config = dict(
    num_hidden_layers=10,
    hidden_size=160,
    num_attention_heads=2,
    num_key_value_heads=2,
    head_dim=64,
    intermediate_size=320,
    vocab_size=8192,
    hidden_act='swiglu',
    norm='rmsnorm',
    norm_place='pre',
    norm_eps=1e-06,
    positions='rope',
    rope_theta=5150.0,
    rope_fraction=0.5,
    qk_norm=False,
    attn_scale=0.125,
    bias='none',
    tie_word_embeddings=False,
    parallel_block=False,
    init='normal',
    init_std_qkv=0.0267,
    init_std_o=0.0,
    init_std_up=0.0267,
    init_std_down=0.0,
    optimizer='adamw',
    learning_rate=0.00191,
    lr_mult_up=0.742,
    beta1=0.9,
    beta2=0.99,
    lr_head=0.0135,
    max_grad_norm=0.5,
    warmup_steps=544,
    schedule='wsd',
    decay_fraction=1.0,
    decay_shape='cos',
    final_lr_fraction=0.0,
    batch_tokens=32768,
    max_seq_len=768,
    doc_mask=True,
    train_tokens=252300000,
    max_steps=7700,
    dataset='wikipedia_en',
)
Each number is 128 + 24 x the weight over its row's rms, rounded and kept within 0 to 255. Layers, rows and columns count from 0. The size above them is the row's rms in percent of the matrix's.

# layer 7 MLP gate, 320x160, rms 0.0746, rows 290-296, columns 0-159
size [ 97  95  95 100  93  94  90]
[[179 142 157  77  81  91 132 123 110 111 151 132 129 123 123 106 154 131 120 133 108 125 149  71  96 136  51 114 132 128 151  99  96 121 138 107 106 159 111 151 120 126  73 107 157 109 134  92 166 139 128 130 106 143 108 154 111 124 162 113  97 126 119 129 139 136 116 116  97 143 102 109  83 108 159  88  91 123 191 110 142 148 114 148 123 157 158 117 110 149 144 144 132 136 128  97 160 131 104 131 163 115 151 153 158 139 132 118 111 138 132 116 137 130 122 139 100 124 103 144 126 145 135 100 126 137  53  86 178 138  98 107 136 143 108 113 134 124 117 137 140 121 141  91 177 139 122 118 127 115 141 162 107 157 123 144 111  93  88 114]
 [148  97 120 142 133 117 114 163  98 174 149 180 137 117 113  80 135 129 103 132 130 117  47  96 140 128 109 128 156 119 152 115 100 104 109 128 157 107 153 125 132 120 149 158 184 106 145 162 125 165 141 102 123 107 133 106 128  86 170 123 129 114 153 154 127 164  71 134 157 115 131 116 104 158 101 134 108 136 135 163  91 152 122 132 127 103 136 103 121 138  88 117 170 154  95 105 116 123 109 148 148 126 176 149  97 101 118 126 168 142 130 146 161 131 101 150 148 123 151 147 118 129 114 168 142 106  93 107 126 118 134 145  83 127 125 135 102 127 178 137  84  80 109 128 124 153 118 112 116 147 118 167 145 100 138 126 103 138 111 156]
 [109 106 136 109 121 120 135 118 159 128 138 118 109 124  57 103 147  87 163 162 119 134 112 138 139 113  71  99 121 126 116 129 149 122 155 160 156 115 121 152 146 125 102 134 150 117 160 117  91 140 165 116 122 119 116 117  49  96 106  95 152 192 119 114 141  99 134 116 115 159 108  93 141 104 143 144  97 121 118 127 143 179 102 138 117 148 101 165 159 157 125 116 139 101 121 114 128  91 159  75 144 170 133 115 130 130 154 141 127  72 133 147 145 124 158 118 103  83 130 103 136 138  90 138 110 102 123 108 141 106 118 129 134 152 113 120 131 121 129 129 137 117 147  80  93 111 138 122 112 121 143 147 100  90 143 153 178 153 157 158]
 [ 98 150 134  86 189 107  75 147  69 104 152 140 125 110  96  93 138  92 162 102 110 163  85 119 117 137 122 107 103 158 124 139 123 131 152 128 121  82 125 135  98 108 116 123 168 132  87 119 166 142 124 122 113 140 119 137  81  89 121 131 140 113 127 121 120 105 110  73 110 138 121 114 120 125  95 139  95 151 135 165 115 133 125  95 124 128 127 124 134 106 117 168 155 132 124 143 119 119 146 133 141 110  97 114  91 121 139 134  91 139 142 105 134 155 129 131 142 161 140 163 128 105 117  82 164 122  98 202 100 108 110 114 126 141 144 150 130 168 130  85 116 117 152 157 125 122 105  96 151  76  90 122  92 143 133 140 137 155 124  94]
 [130 106 137 135 142 145 127 110 131 134 119 167 107 123 149 150  87 128 155 154  97 113 160  90 101 116 153 126 108 154 174 139 129  95 139 124 109  97 151 132 110 107  99 143 140 117 122 120  86 137 185 110 138 116 131 138 125 159 138 117 133 167 174 133 121 100 119 112 136 130 116 178 172 104 132 146 126 129  80 137 104 167 124 166 152  92 136 109 147  85 150 161 156 127 156  73 119 110 169 103 129 145 155 101 142 127  80 136 112 125 130 109 120  87 142  63 127 112 175 144  91 196 109 104 134 123 156 128 131 111 102 123 144  99 146  80 123 123 124 160 122 109 134 132 108 139 147 137 132 147  74 144 116 108 147 146 146 134 136 133]
 [111 110 102 129 126 100 138 133 145 131 135 160 135 111 117 141  96  85 128 173 174 113 144  78 127 158 125 106 103 124 145 174 131 170 118 110 134 131 110 118 116 139 134 142 127 109 111 111 100 111 145 120 146 155 101 146 141 147 125  83 157 114 133 126 127 124  79 147 173  97 145 104  98 171 131 163 108  88 110 117 109 140 111 157 152 120  97 106  89 121 122 135 170 124 134 112 150 154  91 167 137 108 116 133  79 144 172 119  97 119  99 102 138 151 156 159 140 118 124 107 123  98 120 136 104 122 131 123 127 141 158 130 128  88  98 138  92 160 157  75  97 100  62 113 103 141 124 112  99 153 173 142  84 147 107 161 139 121 123 112]
 [122 130 108 130 153  88  88 123  58 110  96 151 145 132 121  76 140 164 101 154 125 167 105 157 150 151 109 117  63 118 121 126 120 147 120 131 157 129  86 111  62  95 152 145 140 131 128 139 118 145 127 125 100 138 117 102 134 102 118 134 120 146 153 110 132 114 109 119 119  78 152 149 139 144 146 130 117 163 120 130  98 146 136 146 155  99 133 121  85 144 119 180 134 148  92 111 176 111 117  96 125 150 198 127 153 136  98 112 160 158 141 141 145 104 150 120 108 159 154 150 118 121 113 145 105 111 109 128 106 117 103 106 159 109 117 107 125 119 136 102  91 138 132  78 144 163  83 103 115 158 108 122 157 115 105 123 118 139 112 110]]
# layer 7 MLP up, 320x160, rms 0.0683, rows 290-296, columns 0-159
size [ 99  87 100  99 101 100  92]
[[138 130 157 148 119 135 131  97 101 111 101 156 175 129 148 173 103 113 133 112 120 123  81 156 119 120 128  93 132  96 128 168 142 162 167 143 117 112 125 145  92  97 110 155 144 126 116 154 130 115 119  84 156 142 113 118 124 133 153 114  92 117 136 150 136 133 134 106 114  92 155 111 129 143 102 133 116 141 111 118 134  94  93 130 153 134 149 124 115 143 111 182 132 107 172 122 143 152  98 113 148 155 129  98  76 117 131 113 111 161 121 100 152 177  67 146 131 141 126 149  71 112 117 171 118 118 159 141 142 143 166 136 147 133 107 149  70 132 123 154  91 133 127 108 134 122 103 145 169 127 152 147 150 109 127 117 101  57 150  82]
 [163 126 104 154 140 121 118 145  92 180 117 155 123 126 115 133 169  95  93 102 127  86 107 157 145 107 103 104 151 132 109 144 108 154 102 157 155 116 120 115 130 147 123 189 132 108 171 153 124 122 139 120  95 121 150 132 145 112 142 126 138 118 118 140 116 150 129 112 135 139 153 117 127  93 151 116  93 124 118 176 122  95 110  96 141 121  77 123 121 128 133 148 149 155 192 110  97 186 107 123 144 148 144 159  82 115 108 133 177 142 146 152 115 137 109 148 132 146 139 104  91 133  96 162 131 130 148  68 151 123 204 147 131 147 127 117 128 149 146 122  88 115 123 149 106 129 163 134 108 124 109 132 150  87 158 160 115 162 127 143]
 [114 139  91 131 152  97 159  64 118  96 108 120 120 140 139 164 140 115 149 127 130 158 130  97 119 114 128 111 111 143  74 105 120 156 151 116  96 123 137 121 119 117 103 156 160 126 129 119 165 159 186 119 174 132 123 117 159 133 135 139 147 160 111  95 114 119 124 110 147 146 158 138  91 109 136 137 120 168 115 114 133 116 125 106 108 161 119 117 180 147 137 135 146 118 119 148 102 162 123 121 124 124 137 110 149 104 118 125 116 120  83  87 172 170 146 151 145 154 126 124 137 121 145  94 155 187 169 138  99 166 108 125 147 194 132 102  87  79 171 125 135 127 140 127 148  96 126 158 116 115 136 184 129 147 115 159 135 130 103 159]
 [150 167  83 116 152 119 118 149 104 131 141 112  91 152  98 122 127 158  87 129 117  94 142 136 174 128 140  89 134 142 181 144 161  75 126 158 106 146 152 158 113 103 113 132  94 121 155 100 131  85 122  94 127 151 142 146 110 143  94 143 135 164 138 131 138  98 132 120 125 114 113 123 159  70 106 131  93 122 132 149 133 132 110 139  81 139 155 177 103 103 136 124 120 142 146 127 108  85  78 162 165 141 123 132 123 169 137 138 144 137 128 123 128 163 158 160 113 110 128  88 179  92 112 132  81  99 113 141 162 145 127 116 139 134 131 107  71 128 112 132 125 121 131  94  96 142 112 137  87  91 168 127 115 112 105 143 127 130 136 110]
 [133 204 145 107 112 210 106  82 121 119 126 110 127 132 129  99 140 106 116 119 109 144 102 150 120 132 150 121 125 128 100 161 128 116 113 108 129 161  91 139 144  97 130 135 101  97 178 139 129 106 140 115  82 125 117  97 121 162 133 135 151 125 116 131 135 161 114  92 117 169 129 130 145 134 128 114 129 142 138 137 193 148 124 161 132 140 120 148 108 131 145 108  91 162 146 135 105  90 108 158 175 107 120 106 144 103 124 150 175 113 135 132 103 129 159 134 160 118 140  91 158 165 164 121 157  99 111  90 140  80 112 144 142 101 143 124 128 159 154  86 133 105 124 117 147  98 161 117 139 115 150 151  82 147 140 163 140 139 161 137]
 [159 115 129 137 100 101 140 136 130  96 121 152 168  89 114 158 122 100 102 108 140 142 114 116 129 134 135 170 149 114 131 142 135 111  85 132 177 142 132 150 159 150 171 122 173 130 109 130 141 172 146 165 116 172 117 109  91 160 161 138 151 127 113 116  98 175 144 133 105 125 107 132 117  93 138 131 190 120  91 147  88 163 113 144 134 132 144 135  84 128 132 150 113 149 133 110 140 143 122 123 117 141 113 149 127 109 112  99 134 101 168 120 117 150  79 121 154 167 156 134  94 123 170 124  90 118 167 101 108 142 129  79 129 122 153 122 118 100 167 124 117 144 102  94 139 146 143  58 132 144 110 125 153 106 157 115 139  83 105 119]
 [117 133 133 128  79  95 161 140 119 130 123 128 143 135 143 134 139 110 112 120 108 129 147  97  97 126 142 113 126 134 139 141 142 105 121 125 152 106 124 148 196  75 120 145 106  90 143 121 127 145 145 161 156 147  99 107 148 100 146 127 157 172 125 112  83 132 124 161 147 142 124 131 108 158  90 109 147  94  91 126 161 153 125 120 140 139 101 176 146 115 122  78 132 170 109 110 124  90 163 150  96  93  94 110 148 138  75 123 138  96 154  84 103 113 173 113 116  84  88 144 106 169  73  79 138 129 126 145 110  87 129 158 125 146 148 118 138 135 124 107 147  91 126 138 101 117 140 122 170 139 121 152 132 130 111 137  97 152 117 141]]
# layer 7 MLP down (transposed), 320x160, rms 0.0863, rows 290-295, columns 0-159
size [ 98  91 100 101 101 102]
[[157 117 134 100  73 137 136 115 159 124  98  93 142 122 106 150 123 110 140 142 132  91 123 140 137  72  93 118 119 145 150 129 154 138 149 148  92 142 136 142 104 127 122 138 110 121 130 136 144  91 220 157 118 160 101 129 142 122 121 129 104 150 139 122 105 147 104 109  84 160  81 126 138  98  94 146 121 104 110 108 114 115 114 161 117  97 137 108 135 141 130 151 138 106  97 101 124 123 130 140 117 139 135 122 188 131 155 115 116 197 127 136  97 153 141 112 158 120 143 115 116 165 144  93 156 103 117  98 160 183  91  93 132 156 140 138 124 129 128 166 105 148 104 123 104 131 135 169 146 149 151 111 101 161 178 126 140 139  95 112]
 [111 125 142  99 154 153 142 124 151 106 146 117 149 150  76 133  98 136 137 132 127 136 124 119 143 125 151 162 165 100  95 125 128 161 132 135 136 117 144 112 129  86 141 123 137 141 117 113 108 128  82 141  95 130 150 114  99 153 161 134 119 170 113 130 149 134 147 133 125 122 142 145 159 125 156 116 113 137 142  80 150 160 184 117 163 154 128 120 131 135 127 113  93 162 197 166 114 160 130  85 137 108 112 113 160 120 123 101 131 107 126 111 111 118 135 142 148 157  84 106 137 105 138 130 157 162 152 125 147 111 235 155 138 107 164 158 125 170  87 125 132 166 136 173 135 144 124 116 134 128 141 131 125 134 105 105 122 143 149 183]
 [104 115 147 137 123 109 124 132 137 134 125 140 141 125 117 130 115 123 116 105 114 125 139 127 191 163 128 141 153  90 141 143 156 158  89 140 132 152 171 200 117  82 119 115 149 103  88 165 163 122 134 111 138 130 105 146 135 155 156 114  95  65 103 160 151 104 115  98 141 149 117 101 128 115 119 136 134 102  93 122  87 165 137 159 124 106 140 150 119  75 124  98 152 121 126 118 108 106 121 143 150 154 144 107 117 106 175 149 114  91 197 137 142  90  94 152 117 123 144 153 126 118 114 107 130 131 136  95  99 145 132 167 106  89 121 144 164 101 123  83 112 122 142  81 109 136 155 137 148 165 121 116 114  96 127 129 104  98 127 118]
 [116 168 129 150 138 113 123 151 132 152 176 127  95 117 140 120 126 109 166 101  76 146 171 131 162 137 151  95 160  83 120 134 148 140 120 109 149 114 136 159 117  95 163 137 133 104 120 146 127 166  95 152 125 133 152 155 145 148 166 145 117 151 130 119  96 126 149 124 139 153 150 111 153  87 148 130 140 131 123 121 114 119 117  97 140 131 132 104 117 161 125 135 138 150  75 110 105 174 103 150 151 165 125 148 199 114 119 135 128 151 134 135 142 118 129 136 135 132 160 123 158 180 137 137 175 103 137 117 121 146  34 130 116 150 104 139 129 162 113 122 115 110  84 129 141  99 146 156 144 175 137 112  87  96 150  99 128 141  99 131]
 [132 100 119  67 101 143 159 133 121 131 167 134 131 153 117 121 136 111  90 140 170 133  85 157 130 114 125 153 116 121 145 134 120 108 144 138 149 125 134  79 119 186 146 101 144 130  95 121 119 116 113 138 145 114 162 168 176 137 139 168 142 141 138 137 151 132 105 134 104  86 161 123 101 121 143 152 136 143 137 159 147 138 146 103 152 109 148 120 118 156 130 116  96 191 185 124 132 135 172 130 121 151 123 110 115 126 133 148 110 138  87 132  90 176 121 190 104 121 135 124 132 119 128 120 129 102  57 152 130 164 149 150 144 155 111  88 149 137 152 101 109 124 187 109 161 115 117 106 157 108 109 142 122 151 131 123 155 138  96 128]
 [141 132 143 172 158 106 111 117 165 141 121 156 135  68 119 143 159 134  96 110 156 118 145 144 154 121 115 154 133  89 149 148 172 105  98 138 116 126 135 162 164  82 168 115 145  98 201 115 117 104 150 132 122 111 132 120 135 141 121 150 162 168  83 190 140 162 168 124 123 101 113  97 152 144 126 109 130 136 143  90 144 120 114 148 160 126 151 108 133 155 136  94 137 103 108 131 111 102 144 128 136 156 115 153 132  94 140 128 119 131 170 144 200 141 155 122 115  93 180 114 118 101 133 121 119 131 143 123 137 101 157 129 117 137 131 139  80 119 148 102 100 159 136 126 117 117 168 168 129 123 143 125 125 136 167 125 164 122 134 160]]